config.toml
n_layer = 8
d_model = 320
n_head = 5
n_kv_head = 5
head_dim = 64
d_mlp = 1152
vocab_size = 3395
activation = "gelu"
norm = "layernorm"
norm_place = "pre"
norm_eps = 1e-05
positions = "learned"
qk_norm = false
attn_scale = 0.125
bias = "none"
tie_embeddings = true
parallel_block = false
init = "trunc"
init_std_qkv = 0.0239
init_std_o = 0.00599
init_std_up = 0.0239
init_std_down = 0.00599
optimizer = "soap_variant"
lr = 0.00473
lr_mult_o = 0.97
beta1 = 0.95
beta2 = 0.95
lr_head = 0.00696
warmup_steps = 200
schedule = "wsd"
decay_fraction = 1.0
decay_shape = "linear"
final_lr_fraction = 0.05
batch_tokens = 262144
seq_len = 256
doc_mask = true
train_tokens = 749500000
steps = 2860
dataset = "wikipedia_en"
Each number is 128 + 24 x the weight over its row's rms, rounded and kept within 0 to 255. Layers, rows and columns count from 0. The size above them is the row's rms in percent of the matrix's.

# layer 2 attention query, 320x320, rms 0.119, rows 0-42, columns 0-79
size [ 98  92  99 110 101 108  99 104  94  91  96 107 108 104  96 107  93  92 105  93  96  99  96  97 100  99  94 100  93 112  97  95  99  95  96  99  94  98  97  95  98  97 105]
[[143 126 124 112 123 158 143 180 106 157 120  88 143  88 151 150 119 130 145 122 151 146 158  84 135 116  92 107 175 129 134 142 151 109 118 108 115 169  93 146  69 172 152 124 113 151 146 161 133 131 162 119 116  99 143 154  95 129 128 133 136 159 137 115 136 102 118 138 158 124 160 108 150 164 107 116 143 124 108 135]
 [132 122 115 110 155 124 144 108 119 136 119 115 139  87 146 110 134 141 101 119 147 117 123  97 149 125 116  88 143 117 173 134 169 123 109 107  86 136 128  92 139  90  93 140 151  62 113 119 143 120 139 121 167 114 130 170 127 139 109 166 129 158 152  92  93 157 104 173 157  99 132 109 112 140 184 155 168 101 101 128]
 [115 152  98 132  91  83 135 102 110 151 136 126 131 174 114 123 145 120 105 128 126 166 133 136 129 104 151 141 146 136  99  83 108  70 146 138 153 121 101 116 160  98 135 126 152 141 133  95 123 111 110 100 134 118 134 144 142 132 125 108 115 150 122 157  70 163 135 172 141 135 113 106 125 159 144 116 117 143 133 111]
 [140 147 126 151 126 125 149 132 147 169 169 141 136  82 128 133 134 117 149 104 114 166 123 158 176 126 121 104 162 114 151 147 121 123  98 126  99 117  93 121 115 138 140 143 136 130  87 110 165 146 132 142 161 112 124 145 135 137  82 137 118 138 102 155 129 125 130 103  75 107 132 148 126 104 176 101 146 140 129 132]
 [194 151 155 133 124 115 134  82 107 150 139 104 139 184 157 122 140 144 145  98 114 138 111 130 127 109 116 107 135 149 109 134  80 149 146 126 132 144 158 110 118 111 181 109 136  96 172 168 130  67 107 127 123 173 128  96 131 123  92 114 110 108 122 127 115 109 114 138 178 114 127  97 132 114 105 142 100 113 147 144]
 [111 136 102 124 126 126 159 127 141 114 114 126 155 122 142 111 122 161 102 123 116  81 171 117 177 122 158 121 104 102 160 110 123 115 118 126 101  92 118  80 121 119 134 140 156 116 115 114 138 151 133 144 122 143 140 140 153 146 111 130 154 147 118 108  74 147 147 157 122 141 145 155 123 107 167 130 142  90 157 113]
 [132 116 136 140 166 116 167 130 109 157 133 138 102 137 154  62 126  79 129 133  80 120 163  90 113 155 108  99 126 152  90 124  97 145 104 130 172 144 127 105 136 154 115 161  98 151 135 141  79  70 130 115  98 110 111 126 130 155 148 135 151 116  85 131 124 152 145 166 145 132 134 106 103 149  78 137 123 114 108 164]
 [137 146  75 181 122 190 178 119 140 156 176 110 125 115 156 122 114 143 178 156 150 134  93 141 131 122 128 102  94 127 158 131 143 133 155 169 136 139 135  79 138 102 138 126 124 123  96 147 149 123  95 176 111 149 151 133 158 147 128 147 163 131 121 152 129 147 150 132 123 189 144 143 146 173 116 134 132 167  97 166]
 [ 99  82 162 118 136 122 136 144 134 107 140 131 153 112 108 140 144 142 180 118 159 114 145 127 142 173 167 117 112 143 191 148 164  71 113 121 109 118 146 147  94 134 158 128 111 142 128 153 160 121 134 146 152 126 128 149 152 106 164 100 148 198 127 155 135 119 124 119 141 151 116 163 154 144 142 104 124 139 150 109]
 [136 128 124 162 117 129 109 125 154 103 146 131 171 145 152 132 149  94 107 170 182 127 123 159 136  89 167  95 118 125 143 131 127 149 111 127 100 149 157  95 161  80 107 137  90 148 177 149 136 136 168 117 115 142 123  96 122 155 144 106 136 114 126 130 118 155  93 118 148 144 141 103 118 107 119 162  98 103 106 178]
 [111 136 136 107 120 134 147 164 102 131 125 135 162 133  99 175 122 118 124  98 125 104 122 170 109 116 146 133 119 108 113 162 139 161 129 149  69  99 130 124 152 129 138 162 120 146 100 120 123 137 167 138  96 139 150 108 158 112 136 115 145 159 154 107 138 145 138 130 165 138 132  89 131  93 111 133 161 123 127 144]
 [147 179  83  81 155 143 118 156 131 124 113 141 131 103  97 127 123 146 101 169 132 137 189 142 137 109 140 113 141 110 110 147 151 138 119 153 121 117 108 129 134 135 135 121 135 119 148 107 151  78 133 176  96 117 153 131 169 159 109  79 155 117 158 119 127 166 118 129 156 153 118 138 163 112 143 118 148 155 143 129]
 [117 109 125 106 137 111 157 130  91 133 152 142 139 105 162 106 160 138 133 156 170  87 156 146 134 112 134 134 135 125 116  85 148 140 150  65  79 122 142 116 131 128  94 111 125 125 156 100 124 142 128 109 125 109 116  99 125 152 120 131 144 101 111 149 193 126  64  70 113 129 137 118 100 161 145 101 111 100 135 171]
 [135 128 116 145 153 120 110 120 156 114 135 155  99 127 157 116 148 124 143  88 145 157 129  97 126 138 154 137 115 108 156 126 141  97 152 142 151 114 160 132  73 136 110 192 123 147 137 138 117 131 125 164 128 155 166 127 135 140  97 169 107  95 136 100 142 110 120 113  89 143 160 159 130 147 120  74 128 115 145 177]
 [133 150 102 114 120 120 126 128 112 131 133 142 151 103 121 133 102 101 135  89 138 118 103 142 122  76 148 172 121  85 102 155 138 144 116 119 118 102 139 116 129 122 143 153 116 148 120 135 106 128 153 142 161 188 147 125 133 142 127 125 149 160 179 120 159 146 149  89  94 117 104 120 154 118 129 120 161 146  80  99]
 [134 138 153 133 105  94  81 113 119 141 152 113  94 159 169 139 130  95 113 129 115 150 147 123 101 146 144 116 102 110 134 139 139 130 124 128 149 141 121 166 161 146 164  74 155 105 110 169 135 120 130 130 155 161 124 121 131 149 113 121 131 105 163 164 138 148 114 116 115 117  80 126 135 157 124 190 101 149 115 146]
 [120 109 113 138 149  89 141 130 109 125  68 106 140 129 133 162  93 111 128 100 131 125 140 151 133 136 134 145 127 125 137  97 147 123 121 122 119 125 131 126 180 153 115 166 108 179 126 137 143 169 130  82  82 107 190 153 123  90 143  94 138 104 129 136 137  97 144 165 129 130 113 148 160 120 102 150 114  90 126 153]
 [122 112  87 116 140 102 132 120 118 125 162 127 157 131 143 135 157 112 124 103 129 105 133  80 164 156 137 126 177 122 101 132 104 105  84 111 104  93 103 109 167 118  92 140  88 139  96 165 153 119 120 148  79 122 129 173 144 157 151 127  63 147 122 164 142 116 112 112 151 139 126 131 150 149 114 167 117 139 170 124]
 [101 172 152  96 135  56 111 102 115 107 153 144 129 148 115 140 150 149 170 152 139 143 178 187 110  96 131 114 135 125 155 136 145 129 100  77 153 108 127 119 108 129 118 114 149 135 109 151 101 126 138  78 156  97 124 117 153 150 145 117 122 134  98 166 157 120 124 142 166 120  88 167 106 134 125 139  92 121 173 121]
 [151 160 136 127 130 109 132 101 131 145 132  78 117  81 134 172 105 104 143 131 129 124 132 161 176 125  67 175 161 145 118 143 145 119 166 133 143 122 116 122  70 113 133 112 130 135 162 163 133 153 128 120  91 142 161 100 165 113 169 164 165 141 123 132 130 108 143 122 134 119 164 140 154  80 178 111 133 135 149 118]
 [153 128 101  90 108 139 138 127 133 163 164 159 168 104 136 109  96 110 119 148 123 115 142 148 128  82 119 135 174 140 165 108 147 104 111 167 139 104  74 166 135 148  88 127 133 113 117 121 120  86 106 138 116 119 164 133 134 143 137 134 158 124 186 113  87 140 144 115 134 124 161 127 105 161 114  89 120 146 110 140]
 [103 150 123 121  99 148 120 125 109 125 130 145 155 133 134  97 124 138 153 173 169 148 132  88 158 173 108 143 115 132 102 136 152 139 143 124 111 135 130  96 104 130 122 123 119 140 119 155 121 161 187 133 144  87 125  77  99  77 140 176 111 104 152 165 121 106 150 136 108 161 140 138 101 152 167 138 119 148 115 131]
 [105 132 162  91 144  85 122 101 138 135  62 126 156 155 140 133 148 143 164 111 102 136 141  99  92 117 136 195 119 109 158 137 124 159 145 144 112 151 146 143 124 178 150  78  87 138 140  77 148 142 107 127 115 147 145 133 113 148 108  69 191 115 159 138 150 142  93 127 167 112 155 140 125 201 116 137 123 186 128 135]
 [118 109 111 142 137 129 108 160 157 134  82  93 130 178 173 145 134 143 116 128 107 128 141 157 136 128 110 136 129 163 101 175 155 123 104  96 119 117 146 132 143 143 105  79 134 107 143 138 133  75 153 122 145 117 130 127 109 124 144  87 114  96 140 155 141 113 145 146  81 154 112 129 111 122 145 120 148 112  77  93]
 [ 89  96 133 120 107 156 129 156 138 135 117 136  99 120 163 117  98 179 125 173 119 153 160 128 165 121 130 149 142 110  88 129 139 158  98  69 109  93 113 102 170 109 149 149 138 140 116 107 142 176 127 133 171 153 143 173 128 158 151 207 114 104 115 148 110 186 171 126  94 127 160 140 122 123 132  73 136  94 157 147]
 [189 165  91 135 113 132 111  99 126 138  80 110 108  86 115 127 121  85 123 134 132 100 142 111 119 125 101  95 116 127 140 149 114 141  85 129 119 119 161 140 121 136 147 151 123 162 115 149 146 144 131 171  92 159  97 142 113 112 104 112 112 128 119 159 116 144 119 124 191 146 117 143 147 137  94 121 135 134  99 158]
 [141  78 108 114 144 115  96 113 123 154 182 152 111  91 126 122 134 174 102  94 120 101 104 139 120 164 116 134 116 132 121 119 100 129 141 117 117  92 136 130 132 116 135 159 114 106 152 143 145 107 128 119 131 107 134 132 159  64 125 120 185 124 137  85 115 111 159 121 131  78 160 121 134 152  97 164 152 174 174 134]
 [ 98 171  94 113 157 130 140 135 149 154 122 105 141 146 132 144 128 138 150 118 136 133 107 137 150 116 125 105 181 133  95 138 147 119 115 111 116  76 110 138 129 114 150 139 103  91  74  51 146 122 110 128 186 100 104 124 141 104 122 135  77 124 172  87 100 134 113 110 112 162 108  93 135 121 145 172 150 126 122  88]
 [125 129 165  91 144 166 129  83 121  99 138 115 147  72 107  65 114 156 114 146 180 129 174 160 177  86 140 136 110  99 168 124 175 146 112 122 139 105 130 107 131 112 134 165 146 169 119 141 148 124 129 136 134 103 133 165 115 160 100 144 138 159 117 103  83 142 148 134 143 145 144 108 133 121 113 100 114 100 138 161]
 [110 133 155 131  99 123 137 138  99 165 127 153 150  82 111 147 113 178  72 103 142 155 122  91 155 121 174 108 126 110 123 136 121 111  78 136 123 156  99 123  96 120 101 109 116 148 148 136 135 160 165 102 144 125 108 126 121 106 156 122 116 131 148 160 152 131 114 133 122  92 114 109 124 143 150 148 124 129 182 141]
 [126 123 133 141 150  83 145 127 130 113 104 143 130  72 111 137 151  70 129 133 117 154 144  84 151 117  80 129  85  91 142 103 133 139 147 152 124 165 115 177 111 186 131 163 110 164 143 118 152 113 127 166 140 108  81  95 118  91 152 132 162 109 167 136 137 155  86 122 154 136  74 152 115 125 137 129 149  69 110 141]
 [129 135 117 115 126 136  98 120 120 143  70 157 167 120  88 117 132 115 128 138 147 105  73 112 134 140 135  90  91 177  95 141 141 138 106 107  92 190 138 135 149  91  94 121 138 126  95 135 112 167 175 143 148 109 126 135 144 119 155 140 144 142 144 123 168  77 119 183  93 142 128 145 135 126 149 124 112 134 127 132]
 [126 145 163 106 104 172 151 132 156 101 118 115 167 175 113 122 118 185 163 150  93 108 171 138 123  82 129 125 146 137 110 104 156 140 147 125 137 131  97 126 161 148 122 163 130 117 125 149 160 157 123 163  89 138 127 108 130 154 153 162 160  86 129 172 148 107 102 131 161 161 156 132 101 151 128 120 106  64  99 124]
 [175 116 132 127 121 116 135 110 156 148 150  99 178 138 104 183 120 144 149 139 139 129  78 153  57 103 176 111 160 153 125 107 165 143 138 100 142 115  93 101  99 121 140 139 164 130 105 147 140 165 117 140 128 128 119 111 127 127 146 121 152 116 104  97 140 142 151  98 108 124 113  91 117 129  58 132 117 141 142 151]
 [118 111 106 144 154 131  91 113 122 167 112 145 117 154 117 182 122 120  98 123 138 121 112 168 114 138 128 107 134 147 121 161 135 128 122  82 172 103 110 140 112 105 106 109 123 119 148 170 163 119 125 102 139 110 164 119 114 163 156 123 101  76 150 154 133 150 179 122 151 117 146 135 132 105 106 132 120 136 170 125]
 [ 88 138  99 122 147 116 158 127 118 129 112 146 110 114  97 141 137 124 156 132 107 132 143 159  99 135 142 127 116 140 136 135 151 145 141 107 146 122 118 136 115 130 104 144 152 137 107 106  99  91 140 155  93 115 147 151 105 123 137 114 138 169 127  89 141 109 128  90 146 127 114  82 147 131 114 116 125  90 103 157]
 [135 106 187 126 167 138 115 118 110 128 130 124  88 170 142 143  87 112 138 149 105 114 144 107 127 157 164 144 136 104 133 119 150  98 137 145 112 116 111 133 114 106 160 111 147 105 113 133 121 126 117 162  76 129 132 103 113  99 113 144 107 122 129 125 148 113  99 166 199  78 150 117 158 129 134  77  93 114  77 143]
 [135  57 138 137 124 113 104 114 113 137 151 180 109 108  93 140 131 194 109  87  89 119 131 106 160 130 149 125 112 132 128 110 116 105 148 177 111 129 109 105 144  95 140 158 114  92 138 109 162 126 145  93  77 159 141 129 135 120 171 157  76 108 115 157 104 150 109 128 128 145 133 122 146 185 138  87 126 106 161 139]
 [105 115 144 144 102  95 109 130 147 148 122  92 127 104 138 137 103 105 138 105 130 127 125 128  83 158  98 126 138 134  98  91 115 143 160 125 131 123 141 103 159 162 125 145 125  74 184 111 102  97 132 124 152 144 106  72 130 119 129  94 107 164 132 127 159 142  99 122 110 108 137 160 135 144  99 106 119 147 120 125]
 [148 140 129 100 122 100  99  87  85 164 120 158 137 123 139 124 110 137 129 125 154 145 122 153 117 119  92 125 126 119 111 148 114 133  97 126 147 135 141 123 115 148 181  92 138 174 132  98 157  79 128 107 132 156 105 112 119 106 100 162  99 128 134 131 122 156 148  92 139  94 170  85 119 120 145 125 118 134 115 138]
 [151 123 119 126 116 106 146 109 125 123  95  81 148 128  91 109 157 138 103 123 133 133 102  74 164 139 143 140 140 109 146 127 134 132 118 112 144  89 139 120 169 157 156 145 140 187 113  95 141  83 124 149 103 149 145 141 154 144 119 115 163 107 106 170 132 136 118 141 144 121 134 107 194 140 136 111  99 145 140 161]
 [147 161 127 129 120 117  90 151 142 158 127 159 126  90 163 142 129  79 135 145 118 146 106 127 124  81  97 143 135 112  96 155 119 112 141 125 126 100 135 122 130 138 101 124 131 106 124  94 145 108 179 135 111 135 126 137 141 145 112 102 116 153 148 142 138 154 102 121 121 110 133 167 145 126 169  88 108 153 121 133]
 [ 85  77  97 108 172 121 134 100 105 164 110 145 110 109 111 128 147 156 106 183 122  98 142 149 196 150 138 166 163 105 126 127 134 107 103 151 146 133 134 139  98 126 154 148 106 158 148 122 172 149 125 134 129 149 135 128 159 159 138 114 124 147 143 128 147 133 109 107 137  95 127 140 144 147 144 112 114  85 124 113]]
# layer 2 attention key, 320x320, rms 0.114, rows 0-41, columns 0-79
size [103 104 107 115 107 116 105 106 107 100  99 107 104 103 103  98 100  99 112 103  97  98 105 109 108 104 104 108 106 109 107 104 102  99 102 110  98  97 104 103 101 105]
[[153 147 108 150 116 160 157 132  99 132 101 129 173 144 159  86 138 162 160 104 111 129 140  81 156 160 168 144 196 131 132 142 128 144 143 133 153 147  89 172 129 185 117 153 147 118 148 133 138  89 142 121 150 133 153 107 138 126 101 134 134 113 126 134  96 157 113 125 161 123 123 106 118  95 114 138 188 120 162  93]
 [105 103  94  96 182 126 108 137 143 108 109 112 103 162 135 130 139 111 118 148 132 160 143 130 152 130 131 115  97  89 145  95 106 110 140 103 122 143 126 143 174 129 142 121 150 157 172 147 112  90 111 141 160  95 127  97  92 131 183 166 114 109 126 106 123  99 140 105 154 178 131 114 116  93 111 132 149 142 110 137]
 [164 125 111  88 111  91 122 136 146 147 194 102 111 137 156 132 145 124 140 166 151 158 140 106 138  97  86 113 130 152 137 141 114 118 133 155 154 157 121 142 111 159 103  96 135 140 111 130 188 140 151 132 110 104 121 117 134 151 127 144 121  87 125 129 113 106 135 119 136 131  89  93 132  94 134 124  98 108 151 145]
 [119 151  98 144 132 120 152 153 133 134 116 128 165 173 108 165 108 145 108 114 118 121  87 114 134 144 111 126 174 102 149 150 128 143 140 157 135 135 137  94 141 130 125 172 139 122 155 127 171 141 150 150 115 103 125  98 136  85 117 158 130 118  97 147 115 151 175 115 138 124 108 145 135 180 122 121 107 130  93 113]
 [116 169 124 125 177 114 156 162 102 171 113 123 139 156 134 124 109 102 159 143 140 180 121 170 122 162 163 148 143 111  91 144 142 150 117 159 121 127 126 140 170 148 114 113  92 137 138 147 147 160 137 121 154 105 182 157 121 149 178  85 151 122 108 101 112 121 163 116 109 140 127 134 151 149 139 128 120 129  99 148]
 [134 123 133 138 123 103 125 136 144 147 200 133 147 120 129 137 132 136 172 127 110 118 122 133 109 113 116  69  69 148 120  96 143 141  95 124 122 124  87 118 125 114 139 122  86 146 143 138  90 183 145 121 167 123 124 185 140 119 123 138 115 140  83 102 140 116 132 102  66 146 131 174 146 150 150 138 146 133 155 143]
 [ 96 103 132 189 101 121 131 144 124 134 115 138 115 129 161 160 135 125 130 125 134 131 108 125 149 101 101 124 148 115 118 136 110 141 112 135 121 118 156  94  95 108  77  78 112 153  95 131 130 110 114 107 138  65 180 142 103 155 102 109 144 159 147 105 136 130 115 141 113 125 140 118 159 121 144 144 156 137 149 106]
 [143  88 108 126 145 148 132 108 102 162 120 150 123 160 150 155 102 135 161 135 123 139 159  95 154 159 139 132 121  90 134 102 152 178 155 131  75 156 130 124 114 121 116  87 126 140 136 118 128 107 115 110 145 104 139 130 113 160 139  81 132 123 136 168 146 140 107 145 139  57 137 117  97 103 114 106 142  93 160 118]
 [133 156 132 140 128 112 117 130 148 135 107 147 188 142 120 168 139 128 134 122 113 137 152 133 163 148 115 117 101  97 103 119 121 152 122  62 140 147 140 169 104 139 105 111 140 127 118 124 122 124 128 126 127 112 100 142 118 149 108 150 109 158 111 117 152 106 151  83 139 150 123 111 135  91 129  85 153 101 134 138]
 [144 175 116 109 124 177 126  92 109 124 158 135 137 106 134 152 158 128 104 180 115 163 163 140 138 135 197 126 149 129 107 136 170  93  89  89 149 118 129 109 104 169 122 121 104 143 107 133 103 128 103 136 128 113 123  63 112 113 119  87  86 124  80 122 115 152 153 102  98 111 126 149 172  63 122 116 142 139 110 163]
 [103 142 149 150 148 104 134 157 102 165 143 113 119 104 173  89 167 111 156 151 129 128 155 154  96 118 105 113 143 165 140 138 111 139 132 108 171 122 151 161 146 165 151 135 127 129 119 123  96 128 122 110 146 123 140  99 118 135 116 135 111 167 145 166 120  96  91 123 126  93 114 145 139 132 143 173  97 127  80 102]
 [151 127  68 118 150 155 105 136 146 147 108 132 105 121 160  77 135  99 108 131 172  91 136 115 130 157  80 125 148 121 101 104  51 136 151 118 178 128 122 144 150 148 146 151 100 132 124 121 127 142 134 122 139 137 103 135 126 138 122 113 115 103 142 139 145 152 148 119 116 146 135  64 128 146 120 144 164 119 165 102]
 [ 82 125 144 135 169 139 103  98 180  62 143 143 139 222 161 137  97 151 120 114 162 201 133 143  99 135 152 162 122 119 143 116 104 136  91 138 127 128 125 113 138 132 189 131 129 143 143 150 104 150 128 151 146 137 116 148 152 125 113 110 119  87 161  90 128 141 142 154 125 178 141 124 120 148 124 125 123 145 148 178]
 [ 91 107 142 122 170 148 143 165 160 128 115  77 137 152  92 155 146 155 137 139 120  95 151 111 105 122 105 118 147  90 112 123 129 169 130 101 124 113 106 128  98 165 131 160 122 123 130 127 162 134 161 167  77 119 140 164 112 123 111 122 100 152 141  69 142 139  75 156 156 112 148 155 116 156 127 152 145 151 122 121]
 [117 104 139  94 137  89 147  70 110 107 127 172 130 107 118 142 125  86 116 109 113 153 158 147 138 139 116 137 155 108 132 112 113  93 163 111 140  89 151 138 104 185 142  99 104 130 127 102 152 150 102  98 146  97 136  96 121 138 117 119 134 116 172 136 149 140 112 180 156 110 123 124 102 133 103 124 107 128 124 124]
 [147 152 122 117  94 136 118 105 148 133 152 133 139 151  92 160 125  93 141 116 123 161 102 127 116 162 128 173 148 127 145 116 165 157  82 138  86  98 182 122 125 161 119 120 125  97 155 144  89 159 126 135 125 130 135 144 128 187  93 142 118 129 126 128 144 146  88 179 106 142 141 132 121 128 143 107 120 127 152 166]
 [107 113 124 149  74 153 161 148 167 128 137 151 138 135  99 141 130 154 108 117 113 103 131 109 125 135 155  83 138 131 159 130 128 140 126 119  98 121 142 137 143 130 173 109 130 114 103 126 122 103 154 115 136 150 103 132 101 131 134 190  96 113 121 128 119 145 135 141 116 140 140 166 136 117 116 158 163 142 119 115]
 [ 93 148 113 146 133 184 122 150 125 144  97 104 164  85 164 134 107 153 111 121 112 123 131 107 135 166 104 107 113 174 112 129 136 136 105 110 122 128 129 159 126 109 147 168 123 132 113 142  71 108  95 107 129 161 104 170 147 163 152  86 115 145 108  99 114 150 107  87 129 114 134  80 148 104 124  61 101 124 123 114]
 [162 117 123 165 128 135 106 140 137 101 126 115  77 124 122 119  82 134 120 153 104 156 117 114 150 174 119 119 144 158 138 116 162 141 126  99 108 158 162 144 119 122 129  68 126 147 137 141 116 142 135 162 105 107 130 173 136  88 114 115 164  75 134 147 146 123 131 116 194 168 118 129 113 112 174 136 161 142 127 143]
 [150 114 110 127  99 144 114 128 148 108 160 104  94 139  83 106 141 124 157 112 120 144 142 146 135 106 103 163 145 106 133 148 135 116 161 111 127 139 144  91 151 106 164 170 102 116 111 149 174 124 119 182 141 142 141  79 141 133 135 103  85 160 137 150 126 115 157  98 110 129 134 128 143 172 158 112 160 141 120 109]
 [ 81  84 120  90 173 174 106 146 125 149 165 105 151 118 123 114 125  96 133 150 121 143 137 110 137 159 131 151 111 139 152 160  92 133 156 105 158 114 143 133 121 150 105 143 116 107 150 128 104 132 128 147 118 115 119  79 144 150 150 111 137 110 119 146 164 156 125 110 116 118 113 111  94 147 149 153 111 136 102 155]
 [149  97 159 128 122 148  93 101 138 114  99 152 102 175  90 124 120 141  75 108 137  81 143 105 122 116 131 136 101 122 156 165 108 122 112 136  90  97 154 156 125 137 140 176 102 156 123  86  82 149 143 165 156 135 127 150 123  96 177 154 142 115  88 102 171  93 126  99 117 132 133 100 127  96 109 133 145  66 119 141]
 [121 149 161  77 133 138  92  85 116 151 146 103  73 167  97 117  76 123 141 111 136 165 105 169 144 143 145 181 132 124 141 122 121 129 169 138 164 122 107 163 111 135 121 119 132 100  97 124 146 136 124 172 140 194 140 147 151 145 161 141 141 148 114 119 130 135 100 131 155 112 124 138 122 131 112 186 102  97  99 106]
 [133 132  75 160  86 100 156 104 149 115 104  89 135 107 132 158 109 116 152 110 139 135 127 139 133 128 162 119 153 157 208 117 127  72 100 154 149 114  82 100 122 128 118 141 103 128  91  98 130 159  87 129 161 125 139  90 138 121  89 125 143 112 160 120 132 131 139 134 115 108 160 119 154 131 145 138  98 125 175 128]
 [139 125 105 103 151 158 160 131 132  98 104 155 129  98 136 104 127 126  95 161 147 118 105 122 147 140 130 147 111 149 171 135  89 144 118 126 164 184 118 116 170 132 126 165 157 134 119  44 140 182 113 118 152  73 126 106 103 153 163 101 201 130  96 163 153  88  95 118 103 164  99 103  91 119 133 108 123 119 145 129]
 [ 91 155 116 136 159 108 143 135 152 111 134 144  90 109 112 140 168 144 154 127 149 114 148 181 133 142 161 124 138 111 121 152 156 122 107 122 160 116 154 131 124 123 138  94 126 124 145  92  47 125 157 115 143 173 147 136 149 149 156 108 139 145 164 115  77 137  97 117  96 116 134 108 151 123 119 176 136 160 147 127]
 [124 145 194 144 117 119 133 125  70 113 137 128  87 113 102 124  77 133 148 139 139 102 127 161 132 113 137 146 155 124 121  98  93 118 139 101 134 128 158 143 141 124 110 100 141 129 112 152 116 126  97 138 128 127 150 108  91 110 107 148 162 133 144 124 126 120 120 124 109 109 125  92 134  93 107 116 149 121  96 153]
 [143 134 153 165 130  80 100 107 156 117 126  76 141 123  96  94 140 133 132  93 142 111 134 148 132 122 141 129 174 144 128 121 102 136 112  87 138 112 160 120 128 176 143 131  96 115 191 119 141 119 144 123  97 103 157 122 164 125 106 112 131 140 123 148 127 125 101 114 134 115 142 133 169 101 132 106 156 120 155 109]
 [116  97  97 141 166 123 105 106 132 151 136 160  84 115 103 108 114 133 124 142 155 113 115 127 118 116 144 138 107 147 140 124 126 127  99 140 102 115 120 188 109 159 128 118 116 142 144 117 123 110 100 130 118 139  98 121 108 144 170  76 110 123 117 136  83 112  99  97 125 146 108 159 130 131 149 157 131 132 150 192]
 [128 114 144 132 160 105 161  94 127 117 115 120 134 104 123 121 137 113 161 115 133  80 138  74 157 148 129 117 153 119 122 110 143 135 107 111 166 157 150  93 114 152 186 118 100 116 141 169 151 116 174 166 128 145 118  97 128 124 133 110 102 124 102 115 120 124 131 127 117 109 158 121 131 196  88 115 117 166 114 132]
 [157 112  95 113 131 103 104 109  93 146  98 130 128 137 115 112  90 118 146 171 118 149 160 161 101 114 179 147 151 109 125 100 147 113 136 157 139 111 178  85 160 176 145 112 144 169 134 121 125 126 150 191 122 117  93 150 149  92 148 107 149 125 132 119 155 142 147 138 124 123 111 112 128 119  84 118 117 139 130 135]
 [150 102 152  93 155  96 150 119 139 137 153 120 134 104 151 148 119 140 113 176 134 122 101 130 101  92  98  79 102 103 127 150 147  92  97 118 116 133  88 148 132 142 146 126 117 100 121 141 122 114 123 168 124 156 126 127 180 108 133 162 134 103 121 114  95 145 193 105 110 131 140 123 155 125 153 123 131 165 127 101]
 [ 95 133 111 126 112 130 140 125  94  72 136 130 136 104 118 104 142 173 152 168  80 102 149 141 173 135 106  86 102  85 145 104 152 112 127 147 150 116 126 157 117  80 156  93 141 126 139 130 148 138 101 132 136 102 155 117 151 150 121 130 144 165 127  74 157  95 102 159 119 153 137 154 183  59 130 182 118 127 115 131]
 [112 166 115 138 154 112 172 138  94 139 117 107 112 116 156 121 101 144  93  94 147 137 127 137 142 137 126 124 131 168 144 120  84 188 159 154 119 145 115 138  92 120 133 114 154 133 109 141 145  94 121  94 114  79 180 198 119 142  58 109 114 124 142 113  81 119 120 116 125 108 100 146 142 148 101 113 170 142 143 103]
 [131 132  92 138 119 141 135 126 112 134 150 124 115 155 106 126 125 132 119 129 133 118 125 140  97 113 140 129 130 109 122  80 128 146 147 128  96 104 156 185 154 107 119 112 123 130 130 109  90 124 125 132  86 152 122 139  99 100  81 103 105 110 108 119 151 158 127 152 118 160 163 142  96 156 125 145 110 159 130 162]
 [137  91 111 151 146 173  92 130 151 151 169 131 135 195 161 119 143 127 104 177 145 158 138  75 122 148  78 153 108 153 159 149 101 117 159 114 154 131 133 144 139 114 145 114 120 142 148 129 117 137 101 135  61 109 162 115 105 123 122  90 122  88  92  73 101 105 101 145 141 138 145 111 103 117 126  95 200 114 121  62]
 [150 165 117 146 114 161 135 118 145 182  86 163 126 132 157 130 102  94 151 131 178 125 114 167 141 127 147 132  87 121 121  88 139 195 158 139 159 143 124  69 161 138 126 142  97 126 127 152 140 126 122 141 145 126 145 112 156 117 121 115 124 100 109 122 114 166 164 131 161 132 112 151 145 135 102  91 120  90 126 130]
 [107 143 139 141 159 137 127 102  95 169  78 171 153 153  83 123 119 135 119 128 137 128  90 152 140 174  95 117 129 101  99  79  90 123  90 119 141 181 134 152 141 127 136 133 147 143 124 163 133 153 134 170  88 134 113 114 150  84 135 105 116 128  99 130 113 119  99  95 100 133 130 134 151 134 136 104 136 152 116  77]
 [115 129 153 162 145 131 137 167 111 119 152 119 108 130 196 128 121 115 130 134  97 113 139 114 129  92 132 148 138 127  84 112 135  96 101 146 160 156 141 135 116 116 112 129 130 137 110 153 173 154 133 123 158 135  86 100 125 109 161 137 121 161 114  99 112 146  60 165 170 122 139 147 136 174 145 112  96 123  68 169]
 [167 104 110 100 119 141 130 143 110 122  96 134 181 168 131 121 155 107 129 121 129 103  94 132 163 114 120 123 152 102 180 153 122 135 127 133 102 115 125 112  86 169  94 107 159 124 159 126 132 101  82 109 113  97 159  96 107 123 150  89 121 125 109 115 149 149 124 137 148 124 115 155 127 165 159  81 167 144 154 137]
 [ 96 115 136 148 141 110 172 124 159 171 152 138 119 159 123 142 136 138  97 106  75 121 135 161 123 168  86 123 138 125 116 142 153 128 161 139 132 142 157 133 137 135 112  87 140 140 127 136 170 131 124 131 130 102 140 116  89 127 106 121 124 141 152  76 151 172 121 133 148 135 131 134 139 110 125 167 183 115 121 122]
 [188  90  98 133 119 134 131 113 121 102 135 147 185 171 149 141 111 114 120 163 187  96 123 146 122 128  92 101 119 134 113 147 110 124 117 120 165 162 146 119 140 122 151 116 130 115 110 107 135 160 156 117 100 133 175 120 145  95 128 144 133 138 133 151 139 173 110 107 182 133 141 160 112 174 157  97 160 185 117 119]]